Part of a small language model's weights.
Size: 12 layers, width 512, 12 heads of 64, MLP 2048 squared ReLU, vocabulary 16384, 52.4M parameters.
Architecture: RMSNorm before each block, rotary positions, no biases in attention or MLP, tied embeddings, normalized queries and keys, normalized values, capped logits.
Training: a variant of Adam for these matrices, 651M tokens, 4963 steps.
Each number is 128 + 32 x the weight over the matrix's rms, rounded and kept within 0 to 255. Layers, rows and columns count from 0.

# layer 9 MLP up, 2048x512, rms 0.0412, rows 575-627, columns 192-255
[[136 126 107 160 120  98  98 129 150 147 129 165 102 109  69  79 115 131 110 129 132 101 110 168 184 106 153 145 141 115 163 187 164 126 139 150  92  82 153 159 137 139 138  82 166 120 106 119 127 199 101 152 127 148 120 103 111 107 141  98 148 125 130 171]
 [124  82 193 133  77 114  88 122 122 140  71 124 184 121 138  96 112  85 182 122 111 156  88 140 143 151  99 136 166 142 123 193 117 124 136  89 129 106  91 104 105 148 126 126 148 114 140 136 136 101 140 111 130 150 114 123 132 163 167 126 110 137  86 111]
 [146 109 150 118 105  72  62 153  67 158 132  79  98 146 124 185  61 150 116  96 153 108 110 170 167 154 184  41 153 143 106 149 131 157  87 114 148 159 176 164 114 144 105 150  64 129 126 190 167 198 134  44  70 152 125 133 154 184 126  61 134 121  94 110]
 [140  92  97  78 111 107  61 113 113 102  75 129 155 183 121 121 124 109  84 110  98  98 159 179 159 105 133 179 162 131 134 140 150 138 156 146 114 184  78 150 143  98 163 110 135 100 159 153 115 148 161 139 158 123 170 157 154 154 212 127  84 117 165  81]
 [122 131 107 118 145 158 139  82 148 146 111  70 145  97 106 143 107 101 147  75 101 190 151 117 167 104  88 156 122 172 121 105 136  63 137 140 158 202 185 137 150 126 182 110 117 119 145 200 139  94 173 143 148  83  81 158  80  65 179 131  87 138  81 101]
 [160 185 117 177 124 224  99 100 137 198 160 182 169 120  99 146 127 189 141  85 149 161 104 102 194  86 105 106 195  60 178 120 143 137 110  97 106 152 147 145 202 144 177  67 121 130 135 114 172  75 209 112  94 133  89 163 147 139 185 121  77 104  92 107]
 [152 114 110 155 181 145 122 132 123 162 111 107 138 176 112 136 112 146 147 104 102 149  97 176 117  84 159 106 122 103 150  54 151 114 103 141  77 131 165 176  72 137 145 162  86  70 128 128 171 131 132 145 153 117 116 121 135  90 145 104 118 108 154  88]
 [ 90 130 230 125  63 162 141 137  98 130 152 146 129 153 114 178 169 131 163  95 140 166 133 161 139 182  63  98 157 121 120 185 153 104 176 146 120  85 125 147 136  98  82  81 107  46 178  82  93 126 134 101  90 100 150 170 141 131 132 108 101  89 139 122]
 [114 152 167 139 144  88  86  74 109 143  92 137  77 141 105 110 125 108 139 112 142 158  80 163 145 133 118 137 114 190 114  99 182 120 145 118 142 138 147 157 209 147 124 144 108 122 125 168 112 158 140  96 142 127  73 132 132 112 175 137 149 159 119 116]
 [142 108  79 127 118  87  89 113 129 132 146 177 174 112 142 198 123 119 163  99  97 170  93  92 127 103  99 121 104 185 134 108 158  52 168 189 117 181 169 163 150  93 156 105 131 119  98 140 126  61 110 140 132 125 110 132 110 114 146  73 140 136 128 132]
 [144 128  97 120 111 136 138 145  94 156 130 116 137 153  99 120 155  72 131 157 145 189 106 127 136 160  99 148  86 132 171 131 136  80  87 144 181 159 148  72 123  88 124 132 134  74 120  92 151 114 116 142 113 198 149 114 109 129 161  91 206  80 113  71]
 [123  67 125 157 108 142 136 125 147 191 129 106 146 168 112 152 135 103  67 148 118 139 109 137 140 137 132 131 186 114 131 146  73 141 177 120 174 145 144 140  63 156 155 151 153  94 125 136 130  96  89 142 131 122 193 119 176  97 132  90 132 101  63 166]
 [ 85 145 172 119 120 142 126  97 111 114  74 180 226 158 143 138 125 148 139  68 191 179 107 181 102 118 177  54 141 109 170 158 124 116 110 105 103 178 145 106 178 153 174  92  96 140  97 162 156 136 126 137 104  93 140 118  96 198 195  88 104  73 150  88]
 [118 151 117  95 136 110 156 139 154 160 110 156 154 121 145 138 114 134 134  70 156 132 167 137 156 165 108 158 110 115 127  93 121  48  87 161 101 108 174  97 102 126 167 113  68 120 184 110 141 146 167  85 125 106 100 184 109 137 131 131 126 148 153 121]
 [ 56 106 147 110 157 160 120  56 123 114 144 111 111 105 113 116  99  99 162 194 149 105 114 107 105  82 115  76 112 154 150 140  71  15 179 110 204 159 129 176 142 126  87 140 137 123 146 162 132 136 200 111 123 116 100 121 183  91 181 172 156  83 144 113]
 [105 185 151 125 160  84 184 163 146 124 121 112 169  86 105 117 131  79 156  94 118 178 148 109  93 106 143  79 103 155 162 165  58 138  95  67 150  99 112 169 133 198 130 115 177 103 129 150 130 158 174 123 175 146  50 167 121 156  60 119  86 120 164 139]
 [149 135 146 132 150 105 145 141  19  79 120 117 130 133 109 177 109 112 107 131 155 170 143 219  98 108 139  80 148 119  75 142 115 131 197 187 129 169 134 124 174  27 155 139 120  89 130 149 110 126 112 129 120 174  97 165 145 147 148 161 137 142  88 194]
 [133 168 139 223 128 152 158  91  88 106 140 174 123 147 133 159  81 177 186 127 140 123 152 111 173  93  92 138  80 108 164 113 110  89 167 184 120 183 136 106 144 143 118 108 159 131 117 141 110 159 137 119 109  89 140 182  63  99 122  80  99  96 117 108]
 [106 136 151 199 171 132 143 154  72 101  74 193 160  97 107 137 132 180 159 134 185 147 143 103 123 130 157 142 221 136 135 123 101 177 111 158 157 119  77 113 128  96 135 133 113 102 103 118 126 177 167 132 150 135 147 127 136  99 137 109  97 120 145 150]
 [179 140 132 122  74 118 117 153  89 146  54 130 181  78 121 150  86  95  95 125 156 129 147  90 147 109  86 151 154 137 174 144 148 124  94  59 143 134 118 120  42 133 113 132 163  91 145 143 118 146 163  89 176 154 128 108  99 154 108 113  87 114 118 171]
 [137 102 154 136 148 141 161 180 149 134 120  79 152  88 101 141 139  71 161 127  76 190 103 142 141 129  81 113 115  89  90 127 114  90 129 171 130 162 127 167  83 195 162 170 117 131 115 184  86 111 173 116 109 129 107 107 133  66 167 112 133 180 124 119]
 [135 133 133 131  85 169 101 128 112 127 117  92 111 101 121 196  99 182 158 121 152 168 128 129 148 135 149 159 123  78 144 158 157  87 142 132 155 157 135 111 101 115 147 160 115 125 124  89 107 130 123  97  80 161 130 146 126 100 122 144 143 136 119 112]
 [132  92 165  95 136 118 136  95  93  93  87 136 177  77 103 132 103 116 158 122 110 147 127  87 141 119 122 133 199 140 161 102 151 133  89 126 128 172 172 158  86  97 124 128 130 105 142 152 121 110 109  70 142  34  88 115  69 164 113 128  79 133 123 112]
 [ 86 105 144 161 102 109  64 108  82 124 139 125 164 150 141  95  71 139 115  48  77 171  85 132 118 137 141 116 168 122 154 149 139 105 136 104 144  81 202 103 131 126 142 174 112 123 139 184 191  98  96 146 104 187 130 137 111  98 127 105  76  86  86 109]
 [165 124 133 151 107  99 198  87  70 153  94 128 164  52  69  76 124 102 108 102 193  45 163 141 205  78 179 175 100 129 157 166 116  80  33 123 142 124 167 157 133 102 134 100 114 116  93 212 131 158  89   9 173 124  91  83  88 154 102  73 102 147 125 158]
 [130 126 116 183 148 142  79 169 118 175 134 172 143  75 126 188 119 140 121  91 107 100  98  53 189 164 107 118 107 174 168 110 166  59 155 166 170 161 125 128 183 154 152 112  80 122 146 131 135 112 119 103 108 113 155  96 108 106 146 157  87 173 137 164]
 [157 162  79 128 126 138 178  85 117 110 151 127  98 141 151 157  77 190 152 144 107 172 143  65 111 113 127 113 127 112 165 105  64  72 151 110 188 148 127  75 137 100 153 138 147 149 150 196 144 107 123  93 166 111 164 176  75 110  71  85 139 189 113 120]
 [ 79 128 163 129 121 135 141 168 153 167 110 159 152 156  91 113 142 137 112 129 115 100 147 136 172  90 129  79 100 136 139  92 150 141 215 150 130 210 120 120 149 101 119 118 157 117 130 165 126 157 161 150 104 136 178 175 125 138 173  47 111 176 104  93]
 [ 98 130 144 145 115 163  66 113 128 116 147 145 126 131 120 113  68 146 175 116 124 111 141 190 213 100  93  85 149 148 139 176 121  82 174 132 135 102 105 165  95 130  76 109  57  77 184  98  84 122 112 146 116 136 131 196 130 149 119 149 141 116 149 155]
 [142 130 103 146  91 157 125 136  78 126  56 191 195  69  95  79 119 134 125 100 138 121 120 118 153  62  91 127 110 145 136 150 114 150  90 152 124 111 159 123 134 168 112 124 137 121 135 104  95 125 179 119  94 168 130 159 127 149 114  68  98 165 143 137]
 [147  92 133 144 126 107 173 208  97 148 147 127 112 105  99  31 146 102 109 110 184 140 139 122 146 168  96 121 131 104 149 131 152 133 116 183 169 189 116 130 127  82  92 114 136 109 142 155 143 134 169 143 148 149 112 128 123 153 105  93 108  63 108 126]
 [ 69 143  64 170 128 118 125 125  38 116 166 140 125 158 118 124 121 121 159 103 130 118 165 111 159 129 171 111  93 101  91 108 107 126 126  89 132 118 116 155 110 141  90 105 128 111 125 119  90 126 177 122  75  85 181 175  91 112 163 154 152 135  90 160]
 [ 98  99 158 134  80 133 104  87 118  81 103 130 145 127 124  60 123 127 105  98 119  77 107 150 114 164  97 132 117  91 161 144  87 126 130 120 105 125 152 132 197 143 101 133 174 125 132 112 127 135 144 146 154  50 138 179 140 111 122 155 156 140 100 125]
 [123  84 201 138  64 146 169 211  74 201  99 112  89 129  96 130 140  82 116 166 126 129 131 116  99 174 116 130 114  96 125 190  71 101 144 117 156 155 109 143 118 128  96 121  84 130 111 118 144 156 168 147  79 123  78 123 108 189 116 109 131  91 135 100]
 [181 142 156 161 104  90 147 104 142 103  86 150 174 104 126 142 128 108 137 154 123 134 166 169 148  91 103 192 166 142 181 135 123  83 167 141 130 106 134 103  69 151 154  92 111  98 161 138  74 114 129 131  86 127 120 132 133 100 194 101 147 116  53 114]
 [ 57 157 137 153 166 150 123  76  87 170  93 159 180 105  77  96 166 106 178  64 171 139  82 156  88 117  87  87 151 135 155 168 108 167 184 176 220 141 126 146 145 144 148 112 110 114 112 153 125 140 172 108 139 149 156 195 125  91  81 137 162 119 104 135]
 [135  87 158 119 123 143 136 193 111 216 115 113 179 103  90 131 147 174  94  95 153 140 118 154 134  63 102 181 141 154 142 141  92 149 129 111 147 125 157  79 116 139 132 192 171  96 127 147 147 103 177 114 104  88 106 111 161  68 115 146 140 147 112 120]
 [133 109 141 117  72 115 138 122 150 136  88 156 133  96 126 105 119 114 100 102 120 131 114 176 127 101  96 136 145  78 161 120 133 162 128  81 128 140 151 190 104 124 109 161  79 108 135 184 128 155 176 124 105 141  82 185 118 123 175 112 128 107 152 100]
 [130 122 168 135 129 154  56 170 174 111 108  81 163 133 145  91 146 159 115 173 101 143 144 128  92  87 124 101 122  99  87  92 105 167  84 105 115 163 155 144 139 147 118 165 165 132 161 132 130 126 135  64  97 149 130  80  39 155 165  41 119 186 134  72]
 [157  77 150 100  91 145  95 163 109 114 129 167 124 129  96 182 143 120 110 100 116 181 164 120 107 125 116 149 139 161 116 117  92 148  90 122 178 116 101  92 158 180  95 104 136  88 110 102 155 130 135 172  70 119 104 127 183 157 127 163  95 130  67 132]
 [126 112 143  95 107 172 106 124  87 112 147  68 167 130 146 140 110 104 150  67 153 153 105 103 120 115 165 165 122 123 117  78 139 101 144 152 180 125  90 101  95 186  92 153 129  96 144 102 160 157  76  93 134 169 167 189 126 154  76 176 163 148 122 131]
 [ 73 136 109  87 171 161 109  70  64 135 114 107 125 179 118 146  55 120 121 126 179 134 116 179 100 170 108  86  85 123 133 132 123 163 154 102  93 179 161 112 116 119 130 145 133 106 145 154 134 141 129  98 175 168 153  90  69 108 132 165  64 134 125 132]
 [152 165 116 121 167 140 167 128 121 104  95 166 123  83 113 201  98 148 159 149  33 127 116 204 138 142 141 103 108  68 164 170 155  64 122 131 139 112  90 147 145 107 136  85 157  96 143 160 146 195  97 168 119 185 146 106 141  74 139 130 130  86  98 113]
 [145 163 119 100 171 125 165  51 141  80 141 135 142 122  52 167 110 100 149 125  82  95 159  88 143 154 162 129 192  92 137 116 106 132 106 130 167 106 117  90 154 145 167 154 115 124  98 110 160 149 214  91  86 168 161 186  95  82 155 193 179 114  92 153]
 [ 82 142 160 142 155 147 170 140 179 136 140 100 126 111 118 130  82 125 169 133 150 153 101 101 158 172 165 133  88 126 157 152  90  86 105  67 137 172 132 129  58 173 169 113 146 111 130 126 141 172 118 122 163 224 157 109 153 138 174  76 145  48 151 129]
 [119  86 133 163 151 105 138  17 168 135  95 155 123 149  74 115 100 139 169 101 107 146  94 120 194 132 137 181 212 121 126 122  72 109 114 109 110 149 133 124  94 107 167 146  93 122 105 189 140 119 177  71 135 145 130 208 131 143 156 143  93 101 124 201]
 [173 130  59 151 126 138 141  64 113 112 128 150 131  58  92 103 106 160 114  99  66  99 122 123  80 120 109 184 130 109 140  88 121 129 121 147 140 123 150  96 176 193  98 131 111  47 108 164 124 169 143 123 158 145  98 106 119 138 117 108 113 152 140  78]
 [127 156 127 100 109 159 151 141  86 144 141 177 121  82  93 140  81  70 111  75 166  99 105 124 167 135  94 164 127 151 145 106 131  68 138 105 136 224 157  99 165 124  57 136 102 125 121 122 150 174 151  86 149 160  82 180 146 122 164 115  93 129 100 125]
 [ 96 115  71 110 164 162 177 167 130 125  77 117 144 116 125 154 116 137 123  62  79 118 153  90 136 111 200 135 137  93 117 181 120 127 141 153 181 146 133 110  78 165 127 139 125  80 109 163  95 108 132 161 186 157 153 149  61 117 119 142 127 134 112 130]
 [ 91 109 109 194  91 227 104 150  90 153 116 114  68 151  72 180 132 164 181 121 131 160 160 165 178 122 131 136 130 182 118  78 113 146 162 176 118 129  83 148  78 149 148 123  95 108 125 175  66 220  92 151  97 140 155 123 153  90 109  98 150 138  98 149]
 [195 182 106 124  97  83 132  87 141 131 101  91  82 198 141 115  93  98 125 146 156  79 162 117 117 153 104 135 116 135 151 146 157 136 117 143  80 129 106 165 152 109 163 121 101  76 116 163 177 118 152 144 126  74 110 133 183 160  98  76 126 144 113 127]
 [ 91 169 122 151 103 169 175 157  77  91 191  71 120 114 115 111 109 146 169 126 134 136 155  62 159 133 172 168 171  98 140 113 101  59 136 118 147 112 156 111 119 163 109  90  79 121 118 138 124 164 124 111 148 106 103 138  94 139  83  76 104 125 146 138]
 [136  97  52 111 136 178 113 128 112 145 124 129 145 168 116 140  99 136 110  84 146 100 127 129 213 131 180 103 192 118  61 124 118  90 117  77 106 212 124  85 178 161 193 104  92 116 119  97 153  99 133  99  85 101 166 154  83 168 173  90 177  18 147 111]]
# layer 9 MLP down (transposed), 2048x512, rms 0.0357, rows 575-626, columns 192-255
[[ 70 100 149 122 118 157 149 165 107 147 122 184 185 107 157 125 104 101 126 151 139 145  97 146  83 126 103 142  84 104 103 150  81  79  89 128 146 128 155 153 102 145  99 168  89 131 149 126 184 111 115 113 123  69 121 167 103 160 129 152 107 158 150 119]
 [ 81  95  61  88 195  45 134 133 183 111 133 107 125 194 110 121 155  65 112 101  93 146 148  83 108  83  98 139 108 114 119 163 137 152 134 174  75  69 175 164 103 138  92 128  96 120 126 173 180 168 118 119 119 104  65 106  88 147  78 101  92 141 120 127]
 [113 126 145  87  92 153 163 167 157 165 146 102 107 195 168 157 229 146 195 168 138 150  88 109 136 103  88 139 116 115 115 100 124  68  90 117 113 154  84 117 145 145 135 113 124 160 149 152 141 127 128 123 122 116 145  78 135 179  98 156 127 201  84 115]
 [108 184 131 125 218 171 104 104 138 165 110 175 194 128 156  96 108 119  52 137 161 102 128  99 107 111 166 160 213 116  94 123  72 130 154  94 184  79 147  97 110 110 127  87 104  99 119 135 163  91 158 107 161 101 161 117 115 155 130 152  97 182 139 122]
 [148  81 113 166  95 108 103 133  98 112 121 141  62 112 139 166 124 151 128 108 141  53 161 118 178 114 131  97 140 121 138 129  94 166 192  91 182 152 123 126 104 114 131 118 100 147 119  87 100 136  76 110 157  96 140 143 177 126 186 100 109 136 103 150]
 [134 122 132 122 159 158 106 180 169 116 150  83 146 137  89 149 141 103 115 125 110 157 122 138 152  82 219 126  91 144 111 156  93 136 182 128 188 108 158 124 143 151 122 115 174 107 123  95  99 142 205 182  98 111 188 125 166 151  84  91  86 166 166 190]
 [ 89  68 150 106 103 162  80 193  95 147 112 112 125 106 112 161 156 112 161  71 106 173 138  39 137 125 173  93 102 113 166 140 143 171 140 113 123 141  90 130 174 132 109 112 176 132  93 172  99 151 133 123 164 148 188 107 184  46 126 151 161 162 155 102]
 [147  63 118 167  99 169  84 135 115 127  89  91 132 155 128 110 157 157 137 104 138 146  80 116 135 152 162 138  96 138  95 182 168 100 113  44 135  74 137 129 143 174 151  97 118 154  91  97 144 134 148 161 184 133 163 126 117 124 110 128 126 136 153 148]
 [110 158  87 144 108  82 138  91  99 140 186 127 167  96  74 132  81 140 172 120 126  98 133 111 127 103 104 143  81  87 174 175 159 129 108  88 116 139 113 151 172 175 129 101 104  46 175  68 147 167 114 121 125 195 123 117 129 133 145 146 160 142 126 131]
 [134 131 164 137 136 108 164 111  90 138 113 169 102 150 153 129 109 105 120 146 153 178 167 134 165 147 158 103 160 141 206 131 157 141  68 141 130 149 147 126 146 138 152 144 152 123 116 171 127  89 179 145 161 154 133 138 120 153  77 102 133 109 154 157]
 [121  97 114 176 122 114  90  97 209  99 138 184  93 102 122  71 123  65 116 172 169 102 122  91 161 174 130 162 104 101 112 137 121  89 134 175 118  79 123  88  70 125 133 116 168 133  67  49 171 158 117 129 138 186 145  59  83 127 163 150 163 110 161  85]
 [138  99  88 118  87 118 193 101 161 102 122  97 148 170 175 187 140 133 118 149  98 184 195 120 136 149 166 156  93 128 117  96 197 161 142 149  90  90 117 118 166 128 159 223 171  71 118 120 147 151  92 157  75 129 113  84 120 108 118 137 157 107 141 164]
 [151 131 176 143 132 127 131 129 131  76 133 120 167 153 157 117 159 123 149 165 148 204 176 173 112  97  63 128 125  99 105 136 112 114 145 156 117 100 183 107  69  99 127 174 115 125 113 168 124 187  51 148 125 150 122 169 170 116  90 114 190 130 184  65]
 [129 143 143 131 158 152 163 159 129 117 165  88 170 118 141 133 142 183  96 149 212 105  92 146 144 139 120 148 126 117  64  91 134 127 191 173  88 139 159 176 134 162 138 147 127 131 180  86 107 122 115 159 123 164  92  97 151 118 125 205 151 125 113 125]
 [121  94  81 134  67 108 144 156 174 133 150 190 128 116 151 106 163 116  90 138 143  66 143 126 204 162 105 211 100 158 103  92 115  58 103 108 182  85 165 134  90 123 127 137 138 111 145 137  85 129  75 110 148 173 168 185 146 133 197 111 114 130 106 116]
 [152 159 131 163 103 164 148 147 150 180 148  80 140 116 150 133 208 126 174 142 143 141 181 141  90 153 105 132 110 145 116 142  67 183 114 117 143  98 106 125  68 122 137 129 131 138  89 133 113 173 156 137 140 150 147 110 161 169 111 152 106 138 107 135]
 [121 117 167 136 119 125 139 100 103 129 162 109  90 110 176 162 160 178 108 118 188 174 106 149 113  94  93 154  76  56 122 131 161  97 102 105  68 116 141 112 158 159 127 156 204 124 170  23 154 109 104  99 115 118 115 162 124 116 110 110  98  97 101 139]
 [106 131 103 179 172 173 103 167 136 110 152 114  97 145 140 116 104 181 128 153  73  94  79 124  93 129 112 140 176  83  93 132 136 133 126 113 128 130 112 109  91 122 124 142 171  97 140 115 126 152 172 120 172  97 123  70 152 129 101 116 150 148 117 181]
 [192 156 127 156 125 168  89 167 167 152 173  70 149  86 157 148 137 159 137 145  96 132 115  87 157  82 105 155 125 112 146 144 107 152  79 103 137 131 157 113 114 104 128 118  68  92  60 116 138  86 153 168 133 123  84  97 118  98 106 140 126  78 167 162]
 [113  96  92  72 141  71  99 126 144 131  61 125 143  82 131  85 138 178 123 111 100  63 113 129 133 118 141 122 101 136 136 143  92 154 114 139 144 135 186 130 128 153 146 121 151 124 132 112  62 109  78 114 156 116 135 176 123  78 156 109 101 158 132 113]
 [ 89 141 128 146 159 113 150  27 132 105 165 150 143 157 156 156  77 112 110  84 169 147 139  80  97 119 135 146 123  98 143 159 125 130 147 149 157 132 149 116 125 125 182 147 129 108 116  73 108 112 177 155 162 116  77 151 165 120 137 116 113 130 162 105]
 [123 124 108 125  91 136 115 141 159 112 152 139 139 117 126 171 149 145 183 104 143 160 128 124 125 121 107  86 122 124 133 131 117 139 117 127 117 129 148 110 164 156 134  82 109 166 107 133 163 135 106 168 187 117 200 117  78 153  76  99 139 154 140 130]
 [126 104  98 132  87 147 174  54 227 102  98  85 120 120 140 115 128 121 112 129 143 155 141 165 119 146 170 101  78  71  96 138 151 130  85 129 157 172 123 100 169 158 151 111 122 181 116  66 147 107  76 115 159 144 136 130 162 116 136 135 191 129 122 155]
 [130 156 105  91 116  93 138 150  88  36 123 143 117 109 134 122 161  81 114 127 133 120 173 118 116  84 109 153 171 162 123 166 135 105 102 105 153 170 177 181  73 123 157 172 197 131 179 133  85 119 163 115 110  86 123 146 121 140 159  94  93 209  95 130]
 [159  84 147 171 142 146 117  99 137 161 157 102 110  91 106 161 138 180  81 114 179 110 140 114 139 178 170  95  76 205 142 140 145 151 176 145 112 112 110 119  91  56 113 145 127 130 147 111 135 158  76  81 152 115 145 188  70 184 127 135 131 109  90 186]
 [193 149 114 114  66 194 111 106 147 147 109 131 156  77 176  95 145 202 153 116 111 106 156 108 141  81  79 102 161  66 130 121  97 160 108 179 189  85 127 128 141 154 149 180 114 151 124 125 115 122  95  84 109 161 112 139 155 112 103 168 124 130 128 166]
 [154 163 105 130  97  81 175  84 106 154 129  89 121 155 225 144 115 138 115 142 147  99  99 163 115 144 199  86 143 117 136 120 121 136 144 153 144 186 124 110 117 142 173 132 155 105  85 168 169 153 129 109 112 147 118  99 184 116  97 153 132 112  99 153]
 [138 124 109 142 122 187 122 100 106 130 123 139 161 109 142 158 127 167 104 145  89 105 131 124  97 128  99 163 131 108 177  84 160 159 147 128 128 138 190 120 161 175 116 115 149 128 116 140 137 152 132 152 184 143 127 153 108 122 122 130 154  90 139 163]
 [123  93 175 126 141 113 106 163 132 123 103 104 146 133 138 162 169 153 146 120 140 113  88 170 165 107 113 154 190 168 181 115 145 168 179  90 146 113 141 156  94 132 142 116 120 126 127  99 150  74 124 166 121 131 119 121  90 177 106 165 135 115 118 152]
 [154  91 170 133  93 129 158 150 146 132 179  97 141 135 133 152  96 139 121 160 129 147 161 149 133 196 123 108 135 103 106 151 165 151  95  56 149 110 151 104 128  87 188 126 141 143 115 130 119 151 104 125 137 166 104 104 142 133 143 166  92 137  74 154]
 [194 120 164 165 135 105 132 173 126 106 173  92 120 137 207 112  98 111 143 138 148 138  84 129 102 135 113 149 125  90 138 105 162  95 187  97 111 155  98 166 114  91 147  96 151  82  72 151 139  97 148  93 144 150 117 127 118  95  95 113 153  96  69 178]
 [116  89 102 164 174 163 124 177 137  95 109 188 156  86 107 151 187 127 192 148 144 150 149  96 156  33 143  92 155 124 123 103 111 118 166 144 121 132 150 101 109 165 218  83 116 193  64 161  93 111  69 150  74  81 135 134 112 172  75 163 151  97 173 115]
 [137 170 111 121  84 143 160 129 122 155 139 136  84 114 168 163 141 132 142 153 116 105 134  87 128  99 137 167 147 122 149 120 122 139 148 126 104 132  81  74 101 116 110 112 155 109  63 132 117 125 168  72  74 191 114 138 134 177 178 138  44 136 110 151]
 [131 147 180  96  95 113  51 144 125 146 118 112  60 172 103 102 118 105 135 160 109 122 148 124 144 123 149 148  91 156 160 123 110 116 120 109 192 124  55 201 148 110 107 116 103 164 114 108 148 101 126 137  79 128 136 149 145 171 181 178 172 117 175 101]
 [189  86  96 113 141 147 115 154 159 102  79 148 154  70 128  74 127 116 107 100  51 158 161  99 199 158 160 138 146 148 145 107 120  76  97 154  98 146 135  72 130 127  99 184 141 139 135 156 142 162  25 142 207  89 167 126 130 147  67 175 178 116 124 126]
 [168  79  73 113 106 203 113 131 197 133 136 109 136 135 135  90 113 110 102 111 164 126 134 116  53 133  95 142  89 148 102 126 139  92 122  67 100 164 137 129 145 123 208 149  87 122 126 113 193 182 165 108  71 112  89 205 168  86 142 135 143 158 121 152]
 [138 117 163 138 120  89 135  85 171 158 108 100 101 147 133 141  97 100 138 175 110 115 131 124 109 107 124  87 126 135 143 115 193 122 149 172 151 108 103 127  87 113 129  93 146 122 155 165 145 147 166 107  95  90 141 132 139 143 112 110 101  89 106 118]
 [122 102 123 132 165 137  49 149  92 103 139 132 152 166 182 133 158 127 129 126 110 137 144  94 135 179  84 112 155 138 121 188 132 116  93 126  87 174 171 133 163 148 107 174 114 175 117 133 154 141 102  97  76  78 127 142 130 110 138  40 148 111 146 130]
 [ 97 164 182 173 115 120 148 129 167 178 123 132  87 184 119 176 112 100 123 145 180 124 107  99  92 125 144  55 128  92 107  86 165 152 185  98 107 139  67 112 124  93 118 168  45 143 176  68  73 131 145  96 147 179 115 100 125 150  65 137 131 173 171 169]
 [126 106 173 144 171 145  97 130  72 156 131 166  91  68  98 140 161 111 138 165 176 129 129  70 111  87 161 118  76 104 117 112  83 111 172 161 156 157 137 140 103  65 121 106 127  97 147 177 103 158  95  89 166 141  91 162 158 136 167 124  91 139 157  90]
 [140 140  93 165 134 136 140 109 107  79 128 170 156 101 136 133 159 113  97 153  84  78 128 150 140 131 131 200 136 168 135 101  83 122  86 136 137 109 149 129 141 121  97 142 131 234 156 177 125 107 101 134 115 138 106  88 145 138  85 112 108 164 117 156]
 [135 148 142  78 106 143 134 151 101 103  94 141 139 139 120  75  92 193 146 135 140  88 174 114 119 148 122 114 148 166 157 100  70 120 129 113 140  90 201 119 169 127 188 127 157 128 169 124  87 132 184  91 120 131  91 142 175 203 178 113  89 157 124  92]
 [ 53  63 109 179 135 160 148 154 144 193 102 120 165  80 210 129 125 130 176 109 134 213 140 144  98 139  59 127 188  71  99 130 123 118 183 149 101 152  93 106 154 115 151 126 172 125 129 179 179  70 152  58 178 114 196 111 118 117  92 207 123 174 123 146]
 [100  81 110 140 110 122  99  93 128 158 126 103 200  83 141 101 138 147 121 130 142 182  87 177 103 146 117 123 108 109 124 116  82 156 110 136 148 147 112 156  76  79 132 104 189 122  85 101 145 186 136 134  97 164 110 114 113 159 145 104 160  56 134 176]
 [119 153 143 166 156 167 149 133 130 157 171 100 145  59 165 113 124 131  30 106 159 123 139 137 128 156 173  98 149 127 145  86 132 124 109 120 166 127 144 159  89 117 106 111  95 126 135  80 140 161 130 105 169 136 133 164  99 135 144 120 119 145 136 150]
 [ 30  95 157  85 133 120 148 111 132 141  85 127 160  82 118 151 141  65 147 154 118 132 193 144 139 197 155 165 160  84 143  83 135 117 123 109 204  84 134 140 181 108 131  38 177 122 179 173 133 144 139 115 139 181  90 107 117  93 187 123  87 154 129 149]
 [187 105 133 151  87 128 134 112 149 140 119 119 108 158 103 121 183  74 156 199 194 188 139 164  98 143 167 167 145 153 111 151 149 132 151 100 109 154  88 175 163 114 145 129 149 161 152 129 126 107 151 157 116 169 124  61  90 161 145 194 138 163 168 123]
 [184 184 127 148 147 156 174 217 139 125 126  95 130  62  71  75 128 132 130  94 128  83  87 145 135 167 111 154  80 163 107 134 138  95 109 122 118 114 123 157 156 183  83 151 147 111 103 113 118 113 124 132  84 144 111 136 138 145 101 148 138  90 140  80]
 [102 168  91  95 159 111 109  97 128  47 149 184 171  80 161 122  97 126 151 154 209  99 138 117 103 132  88  93 171 127 146 148 108 110 224 174 155 104 122 161 176 143 149 200 154 163 159 158 188 106  79 102 137 130 153 134 102  92 134 144  95 129 132  94]
 [ 85 134 168 163 137 137  75 158 122 191 165 102 126 151  66  93 119 143 167 210  86 158 158 109 127 159 123 126  99 148 170 147 101 169  87 144  67 105 133 120 145 112  97 105 167  96 192 177 184 126 127 127 171 129 154 116 147 136 114 159 112 134  61 171]
 [117 176  56 175 160 102 102 103 169  56 101 156 161 126 129  64 138 123 147 130 149 100 158 137 145 144 161 130 145 131 154 165 136 126  71 154  99 122 163  71  82 113 160 120 107 100 176 149  72 182 113 112 164 121 144 113 135 143 125 108 129 120  59 168]
 [137 120 122 159 155 162  94 140 164 138  66 100 109 176 148  92 113 114 169 115  66 159  99 148 119 182  72  91 134  93  68 138  90 144  49 165 159 109 102 121 110 124  96 145 175 176  95  98 145 170 166 158 133 195 147 111 156 147  88 127 104 130 149 117]]